config.toml
num_hidden_layers = 16
hidden_size = 128
num_attention_heads = 4
num_key_value_heads = 1
head_dim = 32
intermediate_size = 512
vocab_size = 1208
hidden_act = "swiglu"
norm = "rmsnorm"
norm_place = "pre"
norm_eps = 1e-05
positions = "rope"
rope_theta = 10000.0
rope_fraction = 1.0
qk_norm = false
attn_scale = 0.177
bias = "none"
tie_word_embeddings = false
parallel_block = false
extras = ["capped logits"]
init = "normal"
init_std_qkv = 0.0345
init_std_o = 0.0
init_std_up = 0.0345
init_std_down = 0.0
optimizer = "soap_variant"
learning_rate = 0.00842
beta1 = 0.95
beta2 = 0.99
weight_decay = 0.053
lr_head = 0.0103
max_grad_norm = 2.0
warmup_steps = 200
schedule = "wsd"
decay_fraction = 1.0
decay_shape = "square"
final_lr_fraction = 0.02
batch_tokens = 65536
max_seq_len = 512
doc_mask = false
train_tokens = 300300000
max_steps = 4583
dataset = "wikipedia_en"
Each number is 128 + 24 x the weight over its row's rms, rounded and kept within 0 to 255. Layers, rows and columns count from 0. Numbers have three digits each. The size before them is the row's rms in percent of the matrix's.

# down: layer 3 MLP down (transposed), 512x128, rms 0.218, rows 384-450, columns 0-63
# gate: layer 3 MLP gate, 512x128, rms 0.257, rows 385-451, columns 0-63
# up: layer 3 MLP up, 512x128, rms 0.24, rows 385-450, columns 0-63
down384 099:136141128128156131122155122078145110138175118125137136111115134144105120093137143110125126123153116153125156083126112158138131136101108122035078114113153129108105118109139112146149191164121127
gate385 107:111116121093114117085082119140117096154144142152165126152134130165133132124144125124120077125135126109153115101154087105136134127088116136073161115078147161126127131124127168167120150067166145
up385 102:127128151156140103122153153147164133133153110142102141092125135155123105096168137111134157168123152146129104134084129112146106093157097113145135134123085097097133109120179090084136105134118103
down385 105:124097144159135150112124143151113150129157159135116174136151126113108117127126128107126165098099101113120134155118136167133133130154069158137107104159161164132153134142144149148163142124109171
gate386 108:121149124174126129173171142145169097124134156105106143120089173123066129118159148146137152130180151128159147124126136122113123124124147136136137190140119111103108130118113184104076160131133124
up386 109:167093166135113151179126124135146087110111140064107142148152135153082124156176109130135138132109160122191148134142146105150140152135155116140129143147112089095114116141095112095120143121093130
down386 098:084119131171115151130120146151132135133126126143108129126096132148128114090146078131122153155130148157121102106153169143132124131169169113173162115150149060116077140091132157089122120142116141
gate387 105:138105127119167111106178137143097156135128123104111114164129140131142100134154095081169121131111121081108107127117155117149108118157144109158121125128107138114156131149101131132144086106140118
up387 103:139128129156167168135187121172127163161173126160123121145146091098119118114143146093108102124099134129088132144150194155133121122134153116131150171104136103155127105126114154113173094088172111
down387 107:060129132143119128160102120116136105098115168174105132113085108122138119139123110111142103124155130166161151129162118119156138089145120134166106114118144111105160155153130156114093150117136131
gate388 109:141106141092124122142129129179120146142152155149145114170174117157138132113129131107121104108116124139122115099135215161090165126121119134107143135140148115110127085131095126135159122126164126
up388 104:145158167109130163122141105131093162095048076103145104092136137134154120105126124112146116154125075096117139134127131117130121100148131141151122145093142115131107067130141118125140128110100132
down388 093:150172141152111094129131151129124097100107187116094149186116119142100115138103095128139093107110169136125126100153158157102126121137175129121104175142171090131131131147141129086135113129151150
gate389 109:096116135126140157124148111117132165179152118107133165145097146161085135149144167180134140145130147159147129115086156108126092174117148119141153130125115082145110089174142090122119180066151102
up389 105:140095106144127069132133107125124122076159129146108141168121113110117152131102104127101135109116148134161120157146084124142142083141147151118134114132144139158130149174165126154092111081102118
down389 102:108134171112141125128151153135139092130076115126112110107086139098111168131122171162169119125155104133135129147076182114123121110106124095144149130076100152136141140168117103155154140121075103
gate390 085:089125132120148135142093144119139153130177114185149077127154155131122143156130155126137157140143105114158148125135113134130119119094130182132108120103119119167105184159117164100131127123117116
up390 086:130135140160132130131116123124176118136126130114102137122147112159113098111144133120170132093109134107138117147135192137121141101109131088079153109143086096175153163126124107118153115181141114
down390 087:128129154151140098113111091106147136101140126166108121147109163137090149114144115097099112143166136141169152114120112116164154112126151160156174127124138129111090173171106137138117146112128059
gate391 094:118138154119136126196132117113149137107120128107115166127138175179133171115128179080136166139119133120139157118126094131138166124127094107112113080115143150148097086124121141127120145111098140
up391 092:113136144113149136146118127118132141136132127174129132116140146117142184141125118144185119090133118155147130130132134126134133104128087113161083141107156125152104119101136127120134146098139160
down391 096:136146126142101125144111117145120142131117145125139112120105127109120088134090143137143116077180112087098146146131164091172084120100139098164159088171114110142154151106159156145073133121087150
gate392 102:145151131091162151155148118137154130132054097108137163098125159150114157139151144079144135124151144161111148104096090132151133143134152161144148142111109110157112125103139120200152133121110148
up392 092:108145155134112109096103101156105149145153111143148125112103101111135151133158110101155141108111127129147057140157107156126104125105144137116117156122104146125101077070160164104157146121093128
down392 099:145082142135088106145111089099117151147168118141148162108089078116104118141106151197134139097142131121142129150142128151153139145151081113138134130106128139135154146153092152128100118169154149
gate393 108:166131150160076129130052099174121129101108123128123154119133112126099147128144115172122134107127126136151139132147144153123094115103114143135136150172148086103099101115167116092145153136174172
up393 113:148111089161133116136104119061126135164113153121141139139147182077128119130126132138128120141114167146119112135146165138142094136087117145126130101142163144114101096118103094119109174101153135
down393 110:194114135140060175122105112109117115135126083135148141095149146112128155123133129128119118113121110081113135130117146138095144136135166168114155139181166132073101126079126119127121100109131118
gate394 105:117115151121153137116118137139118137113158132142160161100149144171149088180097139107150118113168113103147108132120154097138109163130135168117125174106121112052136164096091150115162146094127163
up394 110:064123110136132165133111089171130136186123086119120099133149146121145131104130112133111157117100142152118089179111159145166159155159134135166151102151111101123144087116118136114142146086157137
down394 104:134125092149121143104135145157123151145133106137099090130120119149141127102079150114140124121156128147147122071135145126122145141178134159125151123109175176108142094140183123118164073133104027
gate395 097:140097098137125107122103147106103131114147141126123141171133116113133107133149122145142110130106126152131092175113135184107141136132164140138127157164134136110104165129098142124110131133130151
up395 097:128091121121172132122183140130158125139110105100120126108111163134079124158101168087137134107096151132124201136120125117143126125148192097136121146172086099125105131118138110140117145097148097
down395 092:137113116148147091172143144129147141146137091178099145086144107115187115121113136146104143164103125155122171097161140143142148107111119136121100128165158095094149140125136094137134152119169119
gate396 098:097144108158118125147103115111150131094191123096130146101197111152162104161116135101116121127138128118140140122125129129111096135116111127140116148139143137149136121095108093090155120127127098
up396 098:103154123127156066117130161116145141117091100111122144107091098143095149156192154127112124144083108100136121105131084153136107172146135162107134122117147114122123189142130176168132084153123120
down396 105:129167119104142132127126145092115103156148123129120140115118146164115068105176141117150098146132121106075133121132136197144184138126160104096123163130149138164151161123159115144133130114130182
gate397 100:137142173076130118116099085137166145175139122132142119129122158130133166145108108126135143145131146122110139111125146131093130119144127112086136131096147077109141171139155151150119160142122160
up397 086:143131087146109130125093121116084104114126086120120150142156116098136117141111107135093148106135142160089131152112143104095111103142168148126123142125110131112131113095129137166116102144100111
down397 097:091126124125134140119114115119128149091137148116154149122148124140175120109134073103101122148126103096150138148124113131122105142152109130161103131081101122110119114175109115107158109093143150
gate398 103:124126083125125085121070122146104129076160126081122132141179139124133129133127168127118093132127132069115109124171115155103124105161120113121108131106097105136137139123133112139158081147141111
up398 102:075154113125144115139108114137130162116162146088145145152105107146125157118179154142090077114136169132124126143083124159136125091157148117094151147100077134133139131146124128122136098092141140
down398 101:204097150178147126138182130136107166152101140145111117135092093118108147140131101157131136145110106141117123097104120114109119187133165097126105113155160134091100125125143149099104133106123143
gate399 097:150160141133062131089106118103141111121123113133137146133096111160156090112157150119111083132117116156145120125119181132073153119106114109127186098084086099141102137151164123127144106129129082
up399 108:160159132123079107129177128153130141081140166156158122137115148168156139117137140160148112106139119136104136112131151113118162101111094113164101113144125129104132107131164117111121167116116104
down399 102:113108160144088145119109147122163115211105108147121147180135111161148158142101122104118090133133138152150141152140148136152147112121091126130161145126115127088076141127162134167136106146111099
gate400 093:157099159125110126158116142115091163075105124154097148130113144112098131103132101103144119124112149125080120134130148125100144135130136136126134148157131149098142108119126128110156140112129106
up400 094:126105113137141119132141127109184147139168185133113133133107095144140091108135181131086121080128128135113111147160084162138079091133115129113138147107103155142092113173090099081138106121154113
down400 099:103129121150137139098155136089102118092184103117111115090133122153112147127124146120142126159124148118093138118170117144161120157094160088100163152133150146137157138099120117165117141104091106
gate401 094:114115101084133133106095108121102115092115140085133114133120147148110100154159157123182110139130094177118111088168197168126119186156122144132092128103137107114110109156107138069117122125119104
up401 089:134109133163127097127111123096105141107112145094102123174141193172133166134128121126158163116175105112145117145128122076137136112133105164172142142123130112123139099131108132107154116164177127
down401 095:147111174173148113094143112111122143161161080102093104163118156126147141127136094130126165111119148131103123170134126121104137097122129135145119161114107097160146159129131157126114168151118133
gate402 096:084104152129107086116162144145140094122129118116116117109100125146114126108144145167106103127110098098169072123102109102129107166104141122121122137094089150133160139110117087135119084095111124
up402 096:118167141111138152109114099105144137166148102107134131155117109138121140154114119096133122137113174145111105120122131145168099121145136122146154136147137124122098125098114104137157180158163160
down402 090:154147126140103095084148133149114191119155087145122160097157135111102107147085095122137092106135122119173101082129124104136137178152121132115157138107102130162131112134135119145124104155121156
gate403 097:118084147189117141160114157131133064134130151099151108075131112133158134079095124112137114105139095137143151132142116143127160132103129151127129128115142155145136149158071145127172170171143113
up403 099:120190155127134076095121157123133158151117165157154134140125131094108149158096145138125141131193123127088144127159139121101082131117144162131123114112125163162122155105126177160106099121101138
down403 093:108150160091073121139098132152089127103149111136107149152148139137100128166125124119116127095156127071132108174166136154128171097159137129106149116160152106137144120123130130100135132077109158
gate404 112:126154137153161127131103147110149146101108102119094085125125155138123098121157114127150138088141095135128156109134130114125125105107095103167063098109149151151117114145171068153114131142136133
up404 107:133160130148132116127094118131138119152133158202129176118111185188130137108163100121108145137130136119102129150093119152111156114126124117127125118132149101109084172143096143131147164123130091
down404 104:113130129158124155147101096159068122088131130152101166170089109120161134084122093103109137086099134137107144144117123138106129120124121172167161106120120131094129178137142130102135151095110135
gate405 108:093138142158106102133105147174126144144108102109112152113127148107084126115158193121132151140129124150142152133139098175134129116160125136155133138145125144115141093085071101170097126103152138
up405 104:159119119123123124118145149106133111143120129163125090118127094118114148138138115099117128122122173129149118135099123101157140134111089139128081155153165181126114142109098147135176106161115121
down405 103:138108131105138125118107157135098119150140126101098151168161130125140109099146119116150177165081141143135120121129128148177100133128136156178125153158106165157151136119158144137168142126150135
gate406 106:143167136080141107119165137125115128124105117159105141110099087132141157132158124117161114111070105148136091138128131194140114143117134115138114130176128115145137113132093143127174134108153149
up406 102:124128104139110114101149131117104165121134114157117102140124093112131110132087112113146104110111080154170137108140086145146145105135137118117165106120131111110144137130121139125111121091145136
down406 101:130114154111101090122151137089099137171113152139109125115130157149118134129126101125129115105153117115142138119089133095147129104098145130142118098138118130119124151115153127125111108111146122
gate407 101:142162141112097121119166113121116150103117148100104132144190145101117126120174110143122151107164170104120130114128122086114132140092109134113141124112141144125093103147132147097154093140106155
up407 096:131130134137095137109133134190089107123162164126163095172129176111137117112081108151119151115156119139095121144111129131113125112147121104118120160173145118094122118106145130123122159133088123
down407 096:141072151123162075083115153176118104106131136073095143187090106099115090146134149141148174126132097110137094149131116104114120104161136121131121141105126101163164189112136078110131142113106118
gate408 096:190136137140097152158110126129116167145157178152131155138110137080074099135167145104155104145090159134138120145126109088141141170131120141148128129107110139114132106110115124140151114119129163
up408 096:113124144105130130141119083079097133132109111108148192078108123157126163127144128119116130146153156117145133123168131125136158104077136126108158144120105099114129169162139156134162120143171130
down408 096:121106116124126137132142116096128101141135132144121105130133126048130166182131172125149127183104104137081133117142127142147073135140119154109122114140168094146161098168133094127170148139108141
gate409 093:130147127134158104112123149110137141146160126121117156091138132122144098153122113158108135138076113113174107144128177136128104185151135086108120124161104126129119150115135135074116111130108060
up409 091:111135101147108112132139136094113134123150121114128156073156163147110141127133129151100153148117116127151151124188119157132195184154133136102098121135126135123134139136158156087117136144168124
down409 095:107136126135131138158103150103154129148090123143071150118130165090113141151115118149142123126173134104132168177107152111125052156125185109099148142145158142109151132107105145106133131132098116
gate410 101:195132104131131151103117164173115086101069170129161126121134076119106150093129122121088147088146105181132117149107142141123167100122134123123138111075109167127107124138139132153145149150144119
up410 108:209132087137099163089132153126137150141126132151132179129123087106143132111154106097127161093114108133120111132120111162137119141122126139130141123120155094133109137079147127103086120143118092
down410 105:078135128105108144140102148178164117087065151149139114165129142130111170102100132146111142146111086131118122117130172112172122123127111081131159098105123126119098139110126049101138137133130139
gate411 094:137122144161179139102110150147082099126164105161135110148128108112106137134129112151110168100143122140145145118118135107114153144147114128159118158124092143130146098151163136158178142116141102
up411 099:114112108147066111123145114107167127176120140131130137093100116156102128110146138130146076140112137127119094135110143147100158129137121137091190094129126103149129118089143136153135096138136104
down411 098:187140111096130097170169131123150098127141148132130096157099085135118156149142129136119149123170128147117150137130165106204133113130144140114132108117098149156199139144132106160142126148140161
gate412 105:119157179137141113102157141147137124151124129097130050102117197111110147140149117121097128116150125081117102134137118134079149124099125097123101136124111130153109102122071127118124139136101149
up412 106:086118107106107106102117097127148125145127158100121166115174100104081139121120107113144131105140109155138123086138118160164111128115155148134152122169097132107066183131150103195139140139119119
down412 102:137134082109110146137099101129143108138194140156124163149106162122102163156096106100109100123125143122155124108129129122091154150140113128124150137124138118100116117176120125120107152094152150
gate413 107:143139129102131149149091146118134103155128091107155148111140085153129177157085158134132123091110117113177126131135157152134120155113135111057126134131153115117113155141107146110119178128125126
up413 099:149176144122106126138129111117147139143095192168108129116092108141106142142146124123144100162161100157120116145156109105161158161144113130130139118104149111132147119103126139190145131138129137
down413 098:118136102091121114158121141111162135131179142101102126138167129159084130137132131127139097131142160098099151155129105136120129119157115111082145150117139146179146129124103121142112142122171177
gate414 092:106162140104135066164113138149105136110149196118101110159208177105131131094118130132155138092122143147129135163106130130131168150117157132108124123117122150131139139168163151112111148123073072
up414 098:116119119153138117107138091172157116116119151185147102141106153122133136120147142149106180141136155138129092093168098151107148131136133123174160160145131107113147114142089111130136133124096159
down414 096:111103109102146135145137102130089098162127103136180092139152131130113170131186136138149120116102159149129125123120110180134130126116159166145130132115124123125142160159121147120128132151126125
gate415 097:105161154162129134165115156131130137116151110155133086143094126138162121083153127159125153097127114122127135153117138129116167108113109098098151118087176101141154157128111132121160097172131174
up415 098:144167151130099151153114141154115142132141138145088122112108114157166123119123106125126140129127129139117133135141095119142120139141145136087128117101170106117135151152102115121158090137129154
down415 097:084100099127138134186112130142115162149120069167168130140175127136145129120173125087150134108183144129115120118132110107168123098127142126160124126135163080081129111147149142161134146126143135
gate416 098:076115154077115099122097113109115130097099117126131159093159112173109110129138116113130140157108125166151088100134139135119146114122141167128129120139157078093100135116154128172115149125114125
up416 098:087110105125099113140171099110109178103070138083147106093102128138104104121119174153114106145136154143102150107135112127125124140126102131118085095115117099150144124147126139110139130115123100
down416 098:125118129146122139119106160104167121167129136124136152154128158174134112193129079131136114136121119175163158141121141148100082107099134130130139148085127160080124132134155134134124164116121152
gate417 109:151065147113100089165144133121144082138180137089108146119122139103111160112180126153116099173107169117123147163169161133167109143125126147144130094129122146092086149176153127141143122145121164
up417 107:138066127078080067124139136052132100118137075137123117072112110077129139111179135173142115173084150126135137131120131143145125117128106135121126130108155084136110114134161115117137077140113114
down417 102:106118152128112175088155117135121099118107125137133089087086125104103102139108097080175095195122127080060125074102127150146112126142120161140145119099110091126103140140169086114150125119138130
gate418 094:149134159084156158115152128103143102150137102146129084126066144143131117113143145060103159132086149155138116149120142127143125110106127136153134148124123157175109124109099151154102132140158125
up418 095:146121114101161149150156133122105128150112120184123110129101150166090112134115149120110146122125141167106130149117120105167137144149125131148106130120106081110116154112140150176083136138070137
down418 101:092131114131150140130117115116123151084117113151181097121159115089105163103116122115094073132128133117107126066118188119122084129125120096189092156137147143119152098123146131138153140129146152
gate419 094:129164141155166130102189140113122156120125099149107118148150140132084122115124121183097146104133131146108135133150141159153114098123124128171090152132107149131087123177097125137086152082157095
up419 102:148129145156136126161119151103124112094090139113141081155160129100151070116100120170145169125123099155128168126138168117137137122140134111123153127154086131138118195114086156148146170161097136
down419 103:126111115108117115154107128104117161119081113125119118108123146118184109151109121149138088141149173098160126114115141187162114166135144112127160127136152104147160104142163114103120088111120130
gate420 112:119127145150124158128156163146116186157125163132131174126168158139134134110120187157112140088109147134140082131096143150100134113192128128148148122112115107111114128120118069129132105103105115
up420 117:074168092119139125116083062113138135103151126165163096093098077164099145175114107114146115146113135108122173136123101071126107130105116124162114186119141153127088166113159141122129148091135175
down420 098:188120115095128126108111136159118132147125099124116117134147142134085079131123083104156160141094107206162093157139122167095147104112125167128151139120126149153146158125122141144138142088085111
gate421 089:147112102127147111143150185121137085104125139131132133090129146130185134151102123126165128150174151142150135125126167159108187100104123085149171147140118109143192167128090171133110122124084111
up421 096:112167136157160152168124124135134092133155121071136080137150162117133128157159114150141146112093124177130127116085100126116154126137145162107155151107126141117099145136101167122107097121118112
down421 100:124109132154140083130123109144138111135087114100115074109156191161125165154145123147128130096089127148141147155094105090102123118150161130152125154127113090156131111133114194146139085053109112
gate422 101:114134201122120136107154120151127123077135153107179139082153134167140141148125140109133187128132126161163160082117116136128173135111132087148126152079108105130126139127121177136140140153091150
up422 106:161121152156135081132117117120122120058117146115143110099172118145114126147089103112104177116119087095158151111127124114154172146101135128150113169085143113154154130150086128100142164140110097
down422 091:064127086107165149128101154156093143136116123095080112149116110107141112140126120144117112109119156127137155172140142145100076132131102166062184080148117144127128121111122086130090120139125114
gate423 103:123157108143117104114130116122126132101109073134117127121163062139089121114100167136123108098134104129080162092131144144128109123085163154117095129148122129154150175140118137138135137155137117
up423 098:137110088163134103130105141121105111153149127170142127100136181129164113159151086111137104118172121109131155140116068139141155161138137105161111136083129155124089080111141163140144132123107118
down423 100:122104150103135117140125157144158131112197109090103145116125140130136138138193149081128145154151138088165128124163113119114125114100116108122131099100122082174149129097124087129101098117140144
gate424 110:170150133151096083134141125116109103113163080152117162124131139089073150109137091157113123114078159139139116167149149130164127157114124123158140117151149156083147137163155143123114106126111112
up424 102:151147116144124129148100093079104111149136130090130096150119155189159141115153139078118125142097136115098076143162114115088131112121129157061137115117132133081148117078088119156125128126101116
down424 104:162151148164157129115104149136109130190148135151142134094108166121142121086152149093124120126167134150149118160138090147125158119120138193072171104146134151124121151168119135149127137147104109
gate425 101:152132154109129093134099126147120116110086121123122163141131125123126148116131144140098154162144168171123131119113124127099145093123125170131115135125126089134135124123134126140107116144152173
up425 106:142123163118150089092091112168120144138099104134107146106100144107125142133103145137129160132131168145117171111075123124158114132158109123161129127108110148110119106112113115129133139154155153
down425 100:103034117137148116116131154144116095092128154092123108144109137120143076126134124152112153154139095120151166112121097137098113153104153136125103122098124191096133137089101115113127129105127124
gate426 090:152120172110151146112148120112190176128090136155123133114126114130123086091151139119130144084122165133131143163134140104152136149119144152146157132144127160157143098164123125137123118152114123
up426 091:109168117115133114155118113105157139140054125134175112117150152127162122132098142176135087094122126141130110142141097153132117133133148138134104085125106121140133114137132150115133166132147125
down426 093:109134134117153124128145078129132106158197076127116130122133140091186134129160109116090171150105152111120175166140126096129110148104121081133086126145174096122126150105099124116125083114112121
gate427 109:162119138129110094049120147129094110126151130108124129075145135116149116126144141126119125119117101130112149108112123116110146162125148157146132075107144102136111099120093143171093152121108085
up427 102:126116164179130133143159105107147142108151167127131138097128186100119118081123138086114121148117126145114206126123147119161123157150146132141101120110147156130152085171096110144118123132112156
down427 101:108135161111125122122109120155102072127142105144072114169161127124145095120152146162119151123105129103084128166062128098117135107142168169116132132146099110108162114099129126107148150148130115
gate428 111:185122103099090130107171179152094138142121116175130146103124072154090074126118142119094099111184144115117090142114131116126095183130117152154131108134079114142157132144130172122118146118140091
up428 116:085104137136100118080136154129130115123116079140133144133146105152127104131132114135138080119148166132152079097128163143146134147113138155144137140133125098147129111200118144105146150126145122
down428 101:118126105128170155111146146155090131152119120165122090161135077126139108153111104147140104132162169134124123125122130116123126136082103123174106091181110148098162120152142153098148154126104068
gate429 109:111146123143151123114117150117126130115141131094111109127119174155093096142167134145146131121139110122111109158136105107139166132116094123136118139130081123181120116117171085074115074089138162
up429 102:128113155108093163135182147145127114071100114144130139121129106113178146111081140116116138126138110147112162129099166102097089149166141134141138111159159172141121145147131114131141129110121087
down429 104:097127141156097134114145123139158134118123123117133092124111154169149136135105160106145164125142124117150135134145139134112080139140169116167086115106130149179117147112079171146122131126126079
gate430 106:108126164116119128124122118124118121135099157140134163101118161161117109138118119134091150125128114143084149131150110122104087143174135149112142139092115124139106085167133104113113113152125122
up430 109:128123110116131133170133127100114140091143139148137152097161132150148054124116115133119137100062128157142170150082146105113094145159130106085163116098129095161132088134098097122097097124122142
down430 097:087160150154136156113112149150154144164076135093135140127119123105136082148100110116102096178144127115112115115126082143132149093149133126145160148178091155201142126123117140115139098155152132
gate431 086:114118124118145130123098138143109129156136110143128107103157111146085125175164122101110195120154149147102097117147115142115104163150098175117116156122126141109139156113119129130129097123123127
up431 082:150124113137104116108139124104134150072116122112110166150101092134175162114120165150115114106120117117162170123079165136163131123130111087127150094086103163130095175096134129149146127143107090
down431 091:128115144133108131164099178157104150131106131121114117190136123140123150132116146123081129121115080143176095131125129111105112124118142129183109149123127143135166134103142117089112121125130118
gate432 086:170163112098123146144141143104128096094102079115108111112135122081161105095128128093122160119149165132132153127140133113190149167151119093144137123091124141092085143091129138139110122109122150
up432 100:088077088134134114125108129164094135143159153102127133133159105163104161176144103139143075134119105143122087141109154161092104097124145162105134126126133124140186098129149117093103143152123130
down432 094:151155146156116108121115115129152127103161080121133143104119111098148133120143134126116156159122107177152145114084141136114109127097119122152147121179113122159155112151109115155141134109153129
gate433 099:153116136155147126138137136163158125139083152099131149122133131132169120156151157141122144118099122117142104128144165128105116145072107164108071093114129099144131133117098113132126139113149154
up433 103:137137129098095143128160115163142125136173119168146102128107132093116104154089142107133113120118117130152114123139072123093127121157150105117128180137156169093154152160142137150154132127150145
down433 105:129159118123124107098161105150112113056097182150083094134094123101142123116105119151128129116111121094100146115106129170105117120155150080160167150125169139110110100137126115140149155122093135
gate434 096:116110145134130116123138161130176152168108148089110101104129138144126140137164127158133121122157089155138165159154123113110116125131158152132124133074126147133118115148106126134117104113135123
up434 106:107092152142118137140180153137138160126141149168138105146117130135202131150110099157167086117146095139109162127141132133130110109154161130146128138087127115116156096120154133117099127143110135
down434 098:135144141183142119109097075136115131107066122108116124143133123124126106149162128099093143121103165149085131167108114118149126130172130127124177137134127140112146126134157110112136106141064090
gate435 106:149102139129165115117129139134098127138118108127118164116121149137131127120113078145117150146160092146141176082130151164176127135148154143144081131158075138117155117128076114155101116152131122
up435 107:116143126149099115133172148103149131126102124150112143131131152061117173090118106132106149133126107118125133110120154150108149121172136109142174137117167146138138124112117164122158103156150126
down435 107:112124136149124064151159137177179152144123132144134128115127166096135143118130129098166162160134097127136126143118110093142125160173153146151130113110115147148172119162160140112138066132094140
gate436 100:120155116116159134110124128141115138105162114107100114134139148156151101119099178126146098080114155137104129150169095085128166147121153101094109105112147128147139138141134193134132081175103123
up436 101:125122118110174092129120163109122090110167081090119089154105151145105141143103159176140100110093107118126155108113114115146147121125173111080118086142169116117135175128122150092114138171091089
down436 092:104111141087096140139121110105136158162122114143124137135122108150131116079133129086167144153145159108136087132123096147114145107139132156114081157114121128139135130142083115144089099150161126
gate437 091:131130156130141124141174163141132113116088130154114122131112118134158087149118143086106155161128099121150186088129123095133138071138153103136116117147136133156167148130148112093119112126155168
up437 088:089100125113099127123158132147146149127143130107147163132053133169117132134124137110125127152150113150122168102099121134108149118102181131144081146142146162162110144157153080091103120140110147
down437 094:127127086122132110129154139128141125150104122117134109108101142139076163117137079105102136139133120135143146100142112083120098126062141099130106115122154104094128099125174098089136133168138155
gate438 102:129098138126166107142139143137142068117137098115129121150109161144125125165063128182127151117131114125145163129128117157139071117087164154164117078164114088089096103143114106158105160116118147
up438 100:091158090153113117109109109092095155134121141131145150117134120098130120124115149106097153185141121111105153121136129113093151131172121124101110182105124120102106109111112144121124106133153125
down438 110:087142151161112128096095157154090163120149109157119062119142146151130121133130162149140126066139141124083100105117121127131133126136120119145078178142116129143170139093127163082141109130113164
gate439 095:118158138126128121142110127176140103071132100126149106142143115161202132118126154071088115135127120140199149087117118125146160085134116141140116159120122113140133120115142157154112148148142124
up439 098:125128091158137156101132127121137137136119154101131183106129156088081158186138159171175133122104116095099123085084151152115106157110124130104144128141125138122145122130114110091174150123130161
down439 104:139145187141139071123092109137099113124142137095095162136123144156113110106113111159126147108108110108115123162154153119129137142124124112133121099092148137107112162108151107137133120112128099
gate440 094:154104131110140114078146111117122147099094151095146114119147151175149124137142117120161143112160161147117119132145132115151106151130139134099145117111125124109154114117123097136135110174150126
up440 096:095119126131138128092092184113121125103113072161167097157077107170125132108149158152114106142104092153130100150111137123140156143119130135157102121113121136108072156143100139120140130147156153
down440 100:153111109120143113132144118114117118073110117142099109123187134093150100141102100107176141117118122093083171139094116090103119140145151120106137138121130080122145069164114123123113136133134127
gate441 109:144161114159120126115119101056149108121148076132138157125154109112116151055150135113152101097156136130131080181152150106115106104103097137105161118119134139119131116094149124125140148136129090
up441 103:088085101102168167109078137111119106136141135146117148105127125082108130128152128119099114091132159087108092106121115140115148132123112097140132099111139148089129120188109123151174098090177164
down441 096:089129098099143120156149102090123160111144128130113131086085145100105144176124095137112127140126096109136111126077124129106149108137108145137117145117117124115155105100136139098149126098090070
gate442 097:159131149099127127126118151165135107122153142158123130092144147081157112141097113108150142120077143128156146137104093122131173106126138143139136113119129124146136157075102117155120092144128147
up442 102:165090100126162126134126087130080118138114157164122109132124088138129173160115066139161124111129155154133115162168134137168137151120144137129120146117097120124135161148143147111130133104105103
down442 095:170121133142117149121109154143113174134131120107118159111160153122125141112150131121133107111123107126065122100119140126113126106116120116130102147133153121157098149155127095132099108138104123
gate443 100:093166106117128122113135125123142143127106120105135141120115156111118169110120143090157087136147144152141134171146138177140121118154173133119155121146118183125124115095112127161127142160089108
up443 108:132169100122167138158119093120131111108103141094162119159104147133155109107120139161098122083133132074140080123101065117166107120139138146121150160144092113175112098132140126107138149137133116
down443 102:121103133128108129128134119116136130138144124160120137081115091147144119162123139116140118146089089105126154139098136139109161127145120158121129125141159158062107141123172147111118128105147091
gate444 102:137107139141152109088147119134142120112105078134122129162122105120137122102112140149129133118175105163125129119144093150123115108138106110105115144138128087095119134117097141170125115162109123
up444 105:138121162120150088140156105137133103126137115095143170170143088162204129146135111140130127121150119157098148138157123116151123122096165108121110106150110064139133128154105144162163099149117125
down444 102:115123126153178122082136122100133183122125110096145107150132084146131088157139122135142100104115170149156129148101098136097148116114147146115081093123146133100128106108158135144106116067109150
gate445 103:180133130092126142137164120092140128113098133142143165115143120128138133127099123151129129184093171138144120137192137131167052113131108137111166096099166116090120127112119149161169137140108126
up445 103:165104140104134086164078086140122115121106104070070135144109124132121134122128143119161110129115138123127125101119062093116127160139163112157145134126100116094125139089099146108143124107084120
down445 096:142116118094167129118125109125102123084123134164148109130135136102141067067168134136119061144136160124129163144112066115089141114150111161145109105152090109147132121129139197124101116150107095
gate446 103:090086139133157097105112130102128124123149127087120179103140193117121122114123131103113113125158148151140160131130127147140109128116131113118109086184155120144124136146132106106136066099099142
up446 094:155106139135175120107079131110138110141118122114094167105116118135099130104144153082138144168178125122120136117129128158122114111087136112127115125145149081142122160150107128086113078105117151
down446 097:112135116113133141110093110138092130098116112113089178136124111134109099155149116126120115132132138146157125114136103163145154188134137120141045137159148115137128160104132114179148048110127152
gate447 095:156118093172136179148095113136159100112147151054136164090136161134127124121131102096159135154131104134151182156124099105106141112127133106129130161108091095108153145110110120113150127161086104
up447 096:146138089147143156102117134124141100095175159119145143134104149138106146154131121089154146129105088086141154120142110142135131133110155102113138162158101140137138129100109130148126091163131092
down447 093:082133119115136119147133099093125141102091102153129081136075150124136121136144093125114097090150147098118124151097093103123144133113152145160132078119129166172136138091127154119108137122106110
gate448 090:068118141113143085139108104134138113136140107108113109088118119137097129146117116163121126128105117166149132112113111133124190190142135118104118117149112121117099169125131146136109135142107121
up448 097:139114104093141121149140142142159119102085109145137115149110117113139115086129164137178123080108128120123165076097134100149127102158138119149092080118138133128156141099125099128117117144172098
down448 098:142086106151152124079133111157086154139124116152123165101108113154159176107062153123100152153144136150130129123149125188143135128107110124130135162116115087132120108161164151118117153152137132
gate449 112:101138137157144131153155118142156140166167076156121178116156118132092151115111157118134099124133096125158128093155120153154158135155139123080122134137109136128098072116144151139130108127169060
up449 101:089111132125171118136124118097142135153165095156120108098119051144147144142137139131190122081099111125148109141149113162139094140130080130136153145122167154100157145143139179118093136140114118
down449 102:105116143127097096137129126143129120118108145106086096147157149136129128112114142144170116136114138132161161110140149133172086131133118118117122138107142157120156107139123135139118128110124088
gate450 101:106130171133141122146110119132105131126125107095101140123128109162146127135134128099138136157146125120143114137114177103154129110147126148115141126107120089156133143111134137109122158104179129
up450 102:109111127121161099159129147113156126114133140153155175127140121143091138126099152148147162178114095098183137135155113161131100116129117151137118126082152096093120148131101147195143122119158110
down450 100:101117154157157115124131100122143141111115099139126106093139133148126165146079122102147163128130179064137125156159147141153142137124165128145091140139117121109142107141145117136128110133161139
gate451 101:137136096164148111138147150104123122087140114141138117100121133124125143125114133147142149133140086145169126108135177133112128126124100076123143118163141090121140127110138159115065143137120089